Part of a small language model's weights.
Architecture: RMSNorm before each block, rotary positions, normalized queries and keys.
Each number is 128 + 32 x the weight over its row's rms, rounded and kept within 0 to 255. Layers, rows and columns count from 0. Numbers have three digits each. The size before them is the row's rms in percent of the matrix's.

# layer 5 MLP up, 3072x768, rms 0.044, rows 1036-1085, columns 0-63
085:090121105132137191088150141083075157151130117094144086118145110146105110201084135148099128144124125131121119132082053099069116134116146113098123155140129156119155086118139140152176155093122102
095:100148175144133114112102128124168127116174108131084149153157146143143130143133102094107130100168160153134163120107146167136151106132141137124143160119128156165138150163124103232126132063126136
110:106163171104161111119129170106068191129132125154134099166126147180173122126080114093141150093101140144078103138142043174085091062158111129162087133138083162120083181098098166089087137086092144
113:138155201112106072139109139143126192150134162126096132162119121084144143103109152128168199109145152118088155057111115133144109115161158125085157097125136086150108189089166177078130154055119073
083:169122129158102172107171080183124087133081108137119180154123116163202165120146153175169071174155153126129155104152177139106189083116149109149199086184072128132124081109125113149105159168136108
100:182143127113105132151116063070129108156116107081168133092147058147164184196119142163182105122192094100146157120095144192107148151108130096093137093144113130094093196085132129124166151092106141
098:137162126122052104155052128171131110150126154140111089070096085143111123170094133159123097100114146115137190093110157087175146145090120110111122138100141177169115149142133120070130109113091157
096:191120169075074152121162122113148152160151154145148219112138203148096046145117125131036232135117111147102121122147155119190140102115131133069139129124129187122128139139150111128122134139111141
105:182125165104088135137122130170100085108162124108164118141130116144176133150109124131157117089148079094162183165125128147106097151137176111127220220143146082164138105095138162104093155051100111
106:193098151132137167126106142127101210092154146099129112113089112091122127178126163129115170085108135172115139154165115115171119159099058198106105153099196178176063168128121163143116164126111137
083:143112092121105109150108113075154109189078145167125163146076132137175052195130130122108111165103109106105108110177165160068128124096087214099125089054180138196096131155154150121085127140096139
102:074162116148140167091135152139078166169144167103118118132119133117100152143092159142073106166161175126107123084171160120184166099169152117079177189111123114149110103147141134097107123114093052
104:121144118080035131154105095067113176115144153132127087096080142107147095140123134095099179121145189113080135117169088144091136090136111132072088125048134138173079192121113143208136094117129096
102:159100119175089125146173109159071133112120144151168132183068115100131107160128136082069118127154080132101142167156129109116069163133115114167123184110104088128187131127113137129120142082130114
104:104104161180074111139115097086064180151105173188147151121087130121122077152166139117084094165106135143143105071126179157119163175118110122119134131105167142079105164144133128096136156086120149
100:140150103132117172173125128104154140114126171136152181151159137033110134198101184094106159177163111117130174084135121111137149135156166194083178111077141103133128110143183129116143119148077132
098:153099111172122131112147098101100102145158158108122131076118111113093145132133128142056115165156081129114092073114141136140094109160095072057177147132212126088143110145161139149086127140111119
094:168131128138105152097146126111117161183116121072124147124142123151103166150082129135148179102125127066115152160114132113084123143083112116107121163099113165118086096165113154141177120120167127
095:175154109138105133128139152126171161171167152139142163140161095142114187179196118156069141078112143156099174154179171109106151088128145137068114143133198099099047140133122143110102125129119113
111:063111116152120184109104112093156137179082114156144159079120076135091109076108154077106170109075126159123115114139136154132216166126154110087137129119112151108135163182139115083139164156117112
104:159139151143159123095138096104118206118114166081124142125083118093143183123065123041121164124121206127092126085128143121090128098204124104124160113091110075110125104129139127139131129129128148
104:158091110159111139057142088091108096167130124151099092093121125143133122115107142159133101180110101113095134122141149175054191085116136097079176134120143097134099109129113132118122071165053080
100:185132128097130142122174142122149132141133140149110114099099145145070129165123101138138125109158039106087135098138110093091125119113073158096176151155144191127060154156152132146125149089107095
094:035136108132123083061113098191106120153145127183105194057172159093169100105092125092083120144082154155071146087150109134132084124168104173181104166123109084156086129153118126133046102124134055
094:100155158181132122171136106129187138162152108154122127099123107133171191069150178103123197129148114110091149100142157074108139069199138107088126126106145134131164109219132094159140163142113106
087:125111136106120175161141163087098139147149134120195141107164078072101145145144170098124127111080072128102123157093175124112109139139097099128102202095172206112098179093155155118141188163088129
024:152173133108107146137147093121099130179128164116164119091142118126157102106075168083155152171182113065077149110147162169065149085133112175125161149109185151107140160135165147153119166122128084
105:110177181110071117174123105099140126152147193102099126176084170142201164122107155113127175090164155103147131114083139175173131094119108184153105119121148133145128156188151109104124100139115136
095:154131156163110156084122106132133109169087101205094108150143099083139151079109169182070126079145123175084124164125087092081171131109126115138134151135065153157157141119123118136070148132104145
094:142092160110142102048120116109049156113190122177108078157141143129127141190134132137146131084132114174154199123121067076137115064104126108133126166160092181106125136079202147130163117144121039
097:132090147112125141164157159125114205118162137128113177176094161098136130149158201131070145106097154055162078080128121184128155148161095079106117151152176138120070158114199185130087117142136091
089:120169126085152102150119084125152104128096104074124131100134088138158191116144117133084165139106146191126097125186123152074092145121106151129117133101133092071104096075132126085124151144143136
091:116095161100160102106109083135056165108188102060076138156084171085173135128098140071134106106127114155133111158144119130124158073122112124116163104163114146090109128070159189153146151127148098
091:146094111164108126080121098111142156125151102091141115128167151068082174177094167142132083129147107126076129144138133221127156089125090171145096117134132196129111114102106115078153117144092173
102:103132182113141107185154146176147229111147183153148137181117139127142123082124141108065200133086179131105153087135141127118169059101163144095178149148134122189091126107124124137107144101091146
095:166113109115108127142157128177168172139158093100126082187082135097102143146146197167100107162177086111095123121095129129134185081137075110182052172145086121145141123175110168105045115157160134
081:131118109081107077094119091077089104113132129194140160159086102109154100095084134144161122150090171123093063229162157121112152090087044165148189097060087100102163065150112100137166107101134100
096:146132095085143169043183110156109150143137109109177109214107100096102180096071132131124109107111131098090119141099097179092145103145100138111249133158098104113136105123193157153155065127085182
099:118176213187138164058113100114139160129175094110125141155098139185184172123082145081180135118153131145120124128196128096120200149137109138093182161143127112109151090133115114159141147123118151
103:159162096157083176172098104094154138128173124142091112066121203107144130151135101084143179093126112080105138116119154152185117107111149145123133153148137048109176097108168088109178130137102160
111:105134111145132161157092097163099134105146131169167086169143091191147089176132148148131137127136104106156141157136124117135122106140157082154165194155132122075134111142159142096097131085101108
104:116105147102125155104151116185105106169114128119148094161107160155165142116106181158103125087089174148102168082112087201076099083163138126116145171155122151092181132131102149088127139132149168
098:098190113157122108072162121166173117127166133182148123101177105137185158134147099156126145117092164142115154100163168170142101102125123112093144100085078162148126071112131127147119128142076079
097:094171217133160127140074119146090164158159137113111147098120147150056132126135109073116115152128066142149123151159177131110134150098035142111110094152120188120159051137120096100140174125128127
096:147139150065104165156151150116080135112177119079145154137084168143152121171113153143079153127084104125076118100114096099160127072114095173140114180155164175152124128110131075088116150119167149
100:099142152126152134189118198117126118108107210063129098163062150126120195127092156101109134201153133066099130130072017147105153132158146138100162136099094163138129138125140116101153121119123128
102:144105152091076149101112159169096116160082133168162150094120160079175130083116171115151134139123111068173092163178085168135144142143105132127131100082139129106113170111192093082121112151132162
098:156202146093114122183126092082146127149111118148095112110066088072117148179151132071133160143155160085134117159094098080184128172099137185154104153083131155151133094115144155073184109091146150
099:116177139134152145113185122105118150127124139126074138118135129078125154122138128086135161158162138158089122081115153144064084157128149089139180168131109164108118153054131109073155074110140147
103:159120133196141111075116132168124116150095166132121081101076112136187135202105159121110094133094160133124112120111160143167171116134102126125135110114099111090119106126127181132081105144135081
# layer 5 MLP down (transposed), 3072x768, rms 0.0405, rows 1036-1085, columns 0-63
089:064141170178115197138173147117101119158104079153108116158096118112143093169125135167107165099102152156182132164119080132142122151159150124139082168155105075144195168135091133130122112181163171
097:160139096105116120111195087073165109117139149130084130171130131144104169116117132089130131151174106160144109136138170061143102072111134121166113146114078111123094159095121106224147145121143105
109:112121040162133142171125147129148099101134135125091084211098130120099138167108134126123166193170065103134158196105130158135148141122152143176101138189056173120079110117171081175147143127187131
109:140154085150126122099102149118078204073094090116200067132174084119064157115106171136131158145111121146110173093114163123162164130093111126148142187109100144094105099145143115135133142117146095
089:100164110153152134131184154099171186063154154196100130138133097124088157146158073072119103153200143073089139133166104115113144150128124140122120122120170150175110156059124158109185108138154112
100:095145090185180152125145156082159171150166130194177154131121172089123154123104099039145121086145105136067172136110109105112099196083140133095148169124158097173100218113172129144125075107143115
098:127112136115103124145120170122171139128131121168077142137107095152130149159172141132089106113076144107109151138132091108175186131086118114145192083107091136091083142129070162155162082085189133
098:126150096175096127114135140127094138121198134133086072143168097154145159133149152108070134093143128123135138153151131138148153126139174140171073146126146115094149130143103137154107148106098131
104:124135077151138084133191155173130056189128126126115084124142124150163076154190152096128104088102082110103154127116097107156154151085098078143145112145187077123141166090107134156124225154149096
104:107118094117136141098111102120176145076127156075140087086159116095148127126123070134128113162091153111145138131070099096157177154179129103148161133100132185072120034169136120130143124090144083
090:146083045150134153154139145112166122130135093098156094138153125073161141111108136135141117112128146118185127129085137107159190184158130065181205117164139195121158153118113155156191180122088129
103:115182100099051154158144158133176137088121110086151063083191154137143051171116144120096108140115060125100116149106160189165150186125148100088135128126141140111135137140074143113139117171110109
098:134140171128157191180048051101083091148167041135146169158095122129186085114086107131150107157143133158127197068139147160173153129130104165173127096117162138071162115137175129146119154099163161
100:155109094077138136110112075036118134143133105119127060142101127143080121110129137124135116088175062121166105106155108157179127099143073085136079148068164133091123134101125127140143128188191166
097:139119098162153121122117118131098116167113114134147093113162122126137168134117120172155153124068158190167136127059151148154155109170138123136170175174107180146232098111076155130149128094073074
101:113118190119129218107068104142066137118116149153137202099121128100130054181107127099090151089173172140080195133148152090099124138131125083135130217112118080233153117120121142194139151117118147
101:126106148166145150171148113121150152156093140159079151122098109095138121107138110142105086168130141202114138090125140107112132159162089148173123158120170108147154120150180154127187091133152182
096:158182179119137131102134096163163098124065138131081159174175151097193130122147175115152142132135180137117123213163151105153158039094151137113113107180070186180175109080099170080074100132118110
097:129125093122169180094077145155102147188110142141121064209168140134032088174086140108119174168134136085162154174130066184105170106090092131129065178123082157166160049134169138153126086153149159
107:108142114121191086134054121113125125134097114093100118110129142114160105184193153139167109081144112076108112168106147130149109109122163056107095135139122150144145175102121029092107173102141206
103:185106119154167103102152149141125150125105130140131120072157093116162082128142095132117165143172178135095094145146157183137154144185101141076100112079105137154110124101062163141104118070122128
103:116122207180134157130073142107137102096105096182155131118127106112136154117166109149095117145140196124171103108127148124102129104121125096156116134069165146135177113144152097140103160155153106
099:186138126121124205133197133142076146168064154130122130099174128081183121164150156092061163078149150102131115119133179108130127105114149127132120103119093106141149087142115177147160113106144113
095:175177110141102148171103103068136119148108082119144090179107102152086115102158156168184135108111084097098201138150186092105114141138077121125145168094123130090143151107181123071125139102125136
098:159137107138168166120123093119143115114124153163136101131137136169167163112120107185063118052138146119120175127081146103115121091088095113105152152129128090118117157064112114150175107068110113
092:125136104130107158128117122096224147143127132146103106191158160101059141116118110182136084168146092168122134110128189163110069110146172086142111117091157113104121074064118176103018166145096105
019:116106046122099129101106119120097106073109107144124134091119105136095088097105079110107121124152114135167134180116129072104169116089131085105180105096177117064133093189083116177111174093138101
101:095160097093155107195139217149186136191135129122141108151115136134153142093144134116069178126171119098145127150128100136183123162141110152157177129109123151175139120137196109128099116070093129
095:102103171108135109165132135102133147057114146040164163157047144090107152132125045099141170135203089060126106118134131114136132101104109127169046112115121158101123131099149106163153217133070165
097:128135119154142172133122113079072090159135156123106117131121133122105141195141137095141122093137163082148219060106195140165086127114208083146106098116172155152124121127165184128117111163109139
100:166180111081150110109126127130137099132120153135100103128067127082183179124103069090139159118137141102144172194166126163049151119133089150155114113153115108125123119190108128125122134130156064
093:105076101128136105142107178112091161161151124140125182200113133084124107141088167124155117120134083089126143129092074124129208061151169159177134154133136154132106153176158075181132173113137117
092:172167131152159103127162166095146103126141104109118150132071126082120125123131157108149098106134088177128149118129172146082166178081155115166131150151146164156102120138141151100136132152151149
092:203126118113120148083151142125148123114125078150144178119134122076085154092145114171178137129124137114112127122179132144097149151122197151176133100118093115140060125140088075178175124136105112
090:135112105160091160131119150092106128170098114153113129084108168158142103166167151080101131150115117093141162121107112067155129097116109116187126139161095124136136131085121138137078076134134117
097:191140139094141072167151161069130113208183202132139137114139136210183123118100169162084107101128086120074125174146145179185154162121125141165134070173089120183140141051088124145108127108093164
089:096129170155106113093140137156149175098139205164128113105112181144120117156119110136146134157081058099148203179114163085119067112149074124136110084157124159075163187138126133059150138164092191
100:112141050124157143157100115104129151080148141144208126154181186118120128118131146138150123114150150098136143130168157102133112117155196164080101124148134096087081111067104069118187098142148121
101:137133095125130090198107163138088165087153166129115144101093154151148134143134129199095182150083064148132123208148137156079209129180099134175143095152181136117082124106114044108187192120206126
104:124115115145133137158093145102128106072133124126207105163128158102178159092119137094136131141170173150197061093160145111173098150127102161174151122121103110106170128137103102104094099135094102
107:109100127168143142108064199126186099075114079076109110093177090077169091158171111141106136139136074084137088112127084188134154128118106066143106120154146090140132129089094135082141147099068172
105:160137166134193166135089124136079098156134161028100162084134118156112092090124118121106096120177119119148142075164165102163105134134171081111140124142118134086123159116053091142159099100199116
100:126135133116107168122136116127140099094084135110098158079105111122178191133134079057153156067053140133075178157134141128122158195094121126104077179069182113137128114104104174119160135070081114
098:122147094176162148145132070160104088127094170164169146171107152141105106065144129128158106139160073141075093119132134106161123126125115089152088126147173105094132210125116082150123138117103098
097:154177176060143165171170064173125113142095112098165119127119138137086150186124132139210145064139098145096098191150103119176148168128100181161210158117140083131094128136165124140114116143113166
102:146080107125139100151110078171134132109149170091099090146115136134167105115143104151163109138093194156108084149121143170114157090120106180121170160184154192133108128112155107156134132144148147
102:121184108087185104125086163131126142092155146107142173090138127153111117114182132136137127090159156175061109078089121165158114150161111098064159100169170173107136141097098091133094099123110121
098:132098113103134125087122154137093086166151094124142138212149105129100088129137171112120097097173069113098130155158114071098112112129186196054188176086083107098125054113104120128196114116152135
101:104081079125148118156128092100158135152087139066186097138111132122174109176162143162113099091121096106115131117119132126112111093159130135112075138143103094125110100106162149089097100119160151
106:140139098129176094067185112108165174210063114140069110112123137133081091118153143109139106164072127162173122081134143119194126077119101169115146151115143151083107128133088150150138180105172103